Weights of a small GPT-style language model, trained from scratch on English Wikipedia: 8470 steps.
Each number is 128 + 32 x the weight over the matrix's rms, rounded and kept within 0 to 255. Layers, rows and columns count from 0. Numbers have three digits each.

# layer 5 attention query, 256x224, rms 0.124, rows 191, columns 112-223
137150104166092150109110102100099120165174140109168146098127120129051110136172119108158148112108100162072105137142103097176163126142124121171098180073128146113101128080081112162092137152106143096098128144207167151132069146065140125123173143113146098161140137165130152121136117127120143114107123107118128145148125167102133147120095141151
# layer 5 attention key, 256x224, rms 0.125, rows 191, columns 112-223
105134137110129129117096145116138148061094161145100136101118153112101155130167147080168136171156093140113106120134052135165114157140173171161136144098108144152112143164125142117123117106161113084168122098121203119140125171169111125127073156157129170174080172186099157143090102072196154097160166165111143177088138151100127135162143124165
# layer 5 attention value, 256x224, rms 0.113, rows 128-155, columns 112-223
163138153123119108091070162135166129140183152134164161111106097103076134148126108166177052184099150110190089067122107114126106133194137159092142175084049131080082121084127129157165126118125132071114166105101147129154086156175090116119178146151133158200091117124088119089114175145122077122129125118173139088143168131125118106161117083153
104133134185212115110133156140133114094158160085112112152150121153127081156102101124108105116104138096152127177115147071168075150135133180102149166120128208115083087132073174171100173146140095151063135156118138139176182105159064110125139109134152103059129080154123138123208118162090123165172028099120142130202100102122109155120116066135
136146073110123151127139083118112118167107131157092159122130120153156146139128136130121177168184146121098133076126117098136120147099119064115072102125141121198114145143157132174178114155089145151103120119136148156131138119133108142180095155146118106070117119133106119140057092095102074133116127078086135116141091129113131122118193159157
067086105177116145116116153134140131092119138143159106167076115164075162174104094094138119149089109121131135141124126176138167120154154060098129112120145142102047147127106129182104107162169107146146101151129178095165168062130124102131102100133073140139124175103121138105115152167093114122131107138129140153095132121132105090139164114151
174147101143139124110109156165118160166126109152137095148123120116150111173134136226169116083080138127100130131113146131099127123141111132098141133091125170129157137105165139124126158140108077060088163119139099113077110095170149139168154148138116144119123077141138169090126123125100115086156027141117133177116121072066056187107143103119
138090188103125095139105130123162126109060111147126121127048178169141188141161107098095111142111119183138131155093107080098157129128122124092132157111087128114113160077097129119137148108104134155137102126099184137167110141090131122109128128147140164141129139127119100095118155190163161187119193137132121118134169129148123156163119073123
069122140127116193115104123121189154117122135090113129101138083115101111147137180159135108172162159126130088089149146102142125088078139128108161153070139130102091096092191150113111170070124112065095073107110153097150127134121149120145094120126172074133132135168156136131146162141128122182161121112108137109108150116198167179147151163129
103120090105142125123121118157139042088102157126130179151123128139179097088137099152113122146101174083122155151125148074113178098154094192104131109142141163167168116124125137138178151151093117125129132157171121168109157112203155120121112124135090157124157070099101121127155102097171089130118071159170160047140118094092085133114144080155
152127118108138106137096131108148144162183212146162125110159147076087198068101169139105106089130089122184131077100157070192136125159117195134098134135154168189153130138060179130105061125126158145126176145168089221148106169154083123116065112181104157116152097127130104136159109114173194070105102059138108105175139150098055107139089104101
133214124106107126140119145122137148162132133134108134123106093149119156132088123128129111093152142126122113061124101151133067116123122142101103082146167060181096132137133116151103074124087178107176104153124135104141139085142075154167091148166123133118142110150162112053138155140126165113161086125115153126112187153109148095139160168183
062209162132142134128165094154133139125148146119072136141127118108123176127068107065115100171117132112134107107079139167133161127067169112115107132103164151108147088131160094169069058106170102099091169126122146124085144157094123140123129171091154091122108174186129179140150124103129196161100055076154161158117109152146123129187070136131
134142163140171100147126076107132150107145144097123129101129109048099155060195196115161117128111112159129122170135120168111104162197129118160134074106119136117139097112116121120134143131127112148163149140172099094085134179114197114167148150089112134147115119127113124143161102141123120133120169076190082094114129117141089092168117147181
121141121129085129117163136153063115137120098041101145109065134124173094070121119087106140167118074150122127111160110188116145164134111105177194126093122115078139133107133126025141153142110137183147134083137131117153086113182114150130176167094135129140146176156104097145100149125121134133104119151129132119154135121154097167120113143170
197132130109091116201091130097154126105116094127170098188117128221158129124110066144091153058127119110069116131146143123143138112096131122133135146131093161133083108140118088145138020182183171166103087104124170115140117059183077113077105136155106138136138118088162122125145116146126153131092119175096170128095056084131099188050144072179
118135147126116146153117143149125062120125143119150140112134165105132084126131138129108126135131107131086135124127206105092178106092105136132150109118163170116145143118162174135090178124065149106118102147105121166168154126135137073076143122137135164083113089106113131176147103115164167175149149154159170168145107095095067138167093130147
110067145116086192131092143132149175135169153122119037097078179088078166145108083166081171159103094107133187104166113065158080145156134098087116170106097164198175104098128130123107097162190128115161170145107106133135119176114126134128095163178105159116103155101123151107171119119190202148118166062068153131133120173158150087125133130144
098150127202143141127099112129128119150106126111122119125183130110168121175153129119074122117132156126115126083135114083124106168082139127111151121138174094136116158126111112110123122087153094128112159137112103145163134124117145124119208157146154120159074121109152153176179156117149150145126099093103134126127057101149128102167100132124
147165155108093123188126114147138147137093117151161132105105126109120127143139132144169126159114146144109162122163123165113103119121147159109122157084139110147124107104152122130161120168135157121146134133156125121126124119113146140199073187097127144135103140096137158127097076129099200156131097145097148105074121123101127130170170116182
085126148163168135111111121068104063111111111111179128031134146143084124086111154122104099156155130149109212139165117157142204114124127116134194130159166177060106122140161111152094170103067123112120126120166145162135129159067149102131106091103126103181142144151128112111136113132126122107116116109162138161116080127047121125165088130153
103190191122167122103164099140103152170114151124189104110158143106085185093127112118104071177151112099195147150083089111148134152102124093165148131123119164128133111109117093100108143139169154122143159140156054125108105175085183123051082181081072096106156141106077119088115136099190170119154045109148168116060107134123117147155114164124
187193105121150141141128147125108190132116099131125145093157135091147197153092160112191113105103122152107147108161099179169159098129110145130087144095137105086148111154092148145073127137122134092153154097178113102106144170107126154145105137104081125140165203170132088109098100081114084113098082101145131147122112123130116146104130168110
144198147178125129108072146135109134136149169137181132182077147108096192177100102126183089106133112083144084127156142091127129109157176185148170209084093148068069117121115187153107132131190086129112099169134139106171126171178087104114106103127105119148087134067113133137186147134154081171128122103135176080105138106116129096138088099080
114150106113167061116151124139106134164131140133100149150125052206190103112138111097081141130092143106118096129070157071166123112089128129145109138138163108215141193173131086133140119119153163165170126171180088139148176059187106149101125125123097153145065135130138115154084096138142144096082120117127118147109100113028149091137150111135
200127136128173050115084115121092088144148167108164156147107121065170138103122121144138113104159168139112114125146139105130147096129120106177102088208144117114132140113093164140090126123093142134096106117147078206156113162182120181139109156069079048142153107055110139129081151123151105099105182141149115125119138123106219139154097139130
174130106152112144118196152138152109091148211142100134142112130109115129090207132128117116143153114108133148146143106103117132089147132167104177125074116124147154116097112129115174112139111110201108112115127122128132111112143169156125158131167148133086154118118120155131155062182092119165120135135159145150094129068164181140123139118097
062109111111099143144126152118130102134097148165077122129141081173085087137163102073085214123058109140096131093103163131131103117101144182093133163117128118152149111104163143100127115106112158084113078169086146136101189129127109116149160134184167141131116140193156164120155079161066103175097140101122162168137149158149142154147189065182
093082149147135147153144077122135141115097090139137127097141128165124150108106153120114103139144132156150124176112161116155142163096182058068110143164084156134085160143136118131129097124085106120155138151064163143107165127082111093126153170102157181122112182186152167099099128161137105136138194074123081127085115170152131112188112113111
114163062135151124164127088116089175130163116128118162142169126137137135147075149155106141113112142171060151133192135096123136083108111141096101126046118125122174115072132141121135101150106196116185131121124145121142135123126181185166141174114142160169104149153140097145107121082111136134142086095130113171078086126100093147075142121119
# layer 5 attention output (transposed), 256x224, rms 0.0916, rows 128-155, columns 112-223
097117193182177077159101119078144093102172146151151097111120143165186156099144097083127149152090102172126073118127188125155167148120111174100190151126138124091125073168080170074148143146113119089140150109155052075082165135156150151200115177054137184124163086143140092119113137127116090183052142149109208127156120135080132147077122153140
080130122124159150111143178114110111110153122139134102124146104099133154200150162148171154133091083092103129136105126088079171105171177155158173135113131140096104140153121156110145169147124063022135092167155088140134068123178108129085130118144106116125104180074192054157099123099057082104159149108089175151116097174097116164121158147099
139065146112087125137141151156146118150126091072122097099089073125160107136144092116156129091200207136145118151120107123159133133094117123135103171125107077161116131162121113113123099125107157151091117092128156116096120114102181105100069129170152121180134172105126139086172163159128124091147087141147111157074095128136136144093102160118
146155161047163098083163213096117171106188118188168138134167117116154123108122078159151153169136100115148116096122167136163107100121113178219170135137161075082171132128123110145159163186102122132156145108124162119071146099165139135114141140153122160107160068134167117136144096162137151098149132129100163095109122140157107133098146145084
039141117122142132110162114075172090131088082169095092159109108129164089152119130122122158132128058113081162172151135143069102184176136129138145132183077145118165128186128143127146083135099089128154074125111138147174146111134087104127140121121115118175147169137105101152092145094136081161142108129098160115186129164134113100147114110170
121167127142076097038107150113105132136151123128182154128124144119128115126145180117147095127124123112147122125122122148084127109116129120201197137111149162096149092102116087135158166211152144113116163169097105103117125108097116140114147100156138132168144099139123167153110142140129116086071173151093143111113108110108185121069139148173
170121128183107145103111145158097106146142067171086153135128162134161135082127067104122045194045092146095121108145099102131143145156137175196163152141109129109143099129096150098188091118120162129134139129169118169143137130145135100129129177141183098156119132122128104113134131139082164101154190112117125149112118146099160130128092144171
157142108202192150127144098099160118105147170174141175183143093090149097101107076168164211096138110107122186158086096125170128138115158130167122186083089117140179150108111080167129139174093129090164088112109152132142078132111107105104125110113143162100098148143083099102112145143159140111098100089124143130183152146172092129080174124138
092132145180128135086189121197148062141105114117163128190137148112128152128094112086184128137138148147161145147055177109138116101121119095060138146166166137130091192148176123102162112187139084107157175121163099110157114166174161112107123113152109153129135093037111094129144170094135134158106084128166095148095169148137120115102101091085
080107166130133072142120131121127155121081129134102159170068103141111175127139112066107155195081121123164117129140110102174110094163121122141097133126124131112134125150175143103110150137166205172185145165109115139109152144162149117199091112113172175136129135088126097140160165173116137115174160117164096121141118173152142096074177173128
160128146157165103181148124170146124176139156159100107142193117136135065156137110149165103183111099160171146116127104137094169101106097133151140097137130126130093097097100114092168140114089103116133126118124131106187155146175083148125114122205127165167091115106157161114099122135140154115176155144152151108127172165120123088132090113066
164129149127151133102132161119145117085142142130093161153117190119120116169136099144138143148129146092152135107151106143136157111136158138121149109114177075087142158122124118111147104114163121100182096133106083155107126107127125137174091136133174082103145116142122172157109130115138152075091130135130090101106140130115136116107118134143
218111135137178110139104121055136124130125112153089107072124109119159090079118176143154142109136116135146132165147165133107139091104155149147127134123117105157126102171158109184148123077098132139076121140113133119144120100047145163123139113069123147137111196114080132058130088101122105134066122120127168158118087130117145111106130071137
095148141160072105096140109147080140101110191124139115144153125178185092121119160154143125197160069045054127112037153141098160119139159087192127092102126110116101141194094089103117126116125152158106181198142200128180182114122156116151130117122097161164136144165107107122117105161116114160137079148107146134135177086111127142147114136122
165108101131171179145132121118135151126137155165145099144216107139113102103098142151129163085137132073105057191090072145114118146139178151120132168160169135100147131091110083142142192082165120100149071116148113106147123156106107145172142095154131128132134099138119129150136130102145134128146128092116104087132111117109133137103131129074
102144105137103149128106063194133126120110131137143148130121190184128124116126172077135142139096114111139171105127096154131140099124134110131148114138128117125085138139102105169170083109164169128103171105158142061105187114085121155108136137197139058120135096133088171125160047144055086103105119120148112161163180181106103166095117161134
118181082144094143148145097182131089146125119110091073081138129163139138146133147131131120235150133088113190132106134151075137113138180130141078147147138161109157082134130136093118148091124183137083130128144104142150103073081082120106111131127126075078142111075134120089103151086128146198117175130139104130120158133044126128103181121127
115142141173152099115097074156136119097145144108101143118128141148166144138122084129132089124138092053113155185191124126173155080122137110162127071096118109145115123148140167121212142166118141120185120124112144083084132112105128171121150097080115122150125136182101103101159135125089135103113143133163108080188127145153115134127100169176
148164112128184125114147040131071103124157123141101132193148197116069105076139118122111113135048176160167103130204147123108178167086075145173085100099154100105178067111124137163146189126129093088164105121161137166110120096113125126093128115136177093123134119104178143106133137133141145096154118140109132092159145104130149126117181123059
119202139146129064152117145087172122117115190151149144122165179104079119117129099163142108112110086109127117128139123126126115068195078117167158135150134108067120116158100154153149146067147147141176104084231111130124183135154060152128119101108177079143069184113146147077079110078058154127140134145108144139158128081155095107143115112108
112120115125144101115088090112093157149091121113127127103048129117103126099124145136180132128110131192153118148113131086141106133129133138155172103144089184146168096140160154095163139156114133141195125182172211136121140114179106189147117078147138147107085174183147118119171144155118195115159112136122151153090121111117159051107109116131
149089144170159063103145178139189110109163153137206127100141113113176117133101091104123098138141063168058107102110154144089106178116121126133147093160140100098137130079119165159117155145120139102130120111190111058126051204146131197142118094099112177121093126160118072092076128127106153146143148127135160140150109109073125141103103129080
147086145108072132124201180136121138172079177161155106164135104095109194165123139134177153150202105150120194155083125139134138125083155092066102120108116115131076134171146136144052098159132159126107199121100135176128119094093117146140140077118090147101112154084182113116087131149137156116183037110130063100138149115150090135082167175086
199122153121088134097159157060122130144084157159127143076072166155103125144141116085096104144121157129099091156069112097102122222168170087107096146120128117076151138134184088119150139063124089133080110126150131114132102157129131120146086070096138117080128155156136082139114157096121125159113116093152133105084137042115113120072141129100
130130141117100141163102127060138091086150093128123143187113133118163130125137082160094095088179110133124050163113121124115122121127142179126077133114118110080101159133114152131135099141087127061110090165122142140142134149169111086183138152124123175120122160159113075170131135084120114134127143163089095139126140176105100157132150138146
136153113090104172147135087169133122112143097120068155146151096145154162149109135110140145065091151119111133145105087092127107160105162193124143093121121150174130154116116171101131153212130153107070139062104139102171146094186124117137091154178116128120143109097135168115150135191092116113186142132103143138158133121153110172132149153142
162140153111115080082129186156144138164172056143080127084155160145075106103145139140100136176091172144190143108116108091092119093093135114125180105115186102137182128127170116123113132130123170131162208092090143155178125101113102110130128119142082125173163104174133160182152129110052123100076090166168127158168102117176124175106088158102
112137114143072060127150137136083119156086157129116082116128149124139136117125135114122150105133163115095144173120117108149088149162181112139143101138102159166085092160127145094078142160136148137146113135099122132111139082047133111143170128165168142145107142158109158071123115154171154071167130097133104117164072122140181073124132136120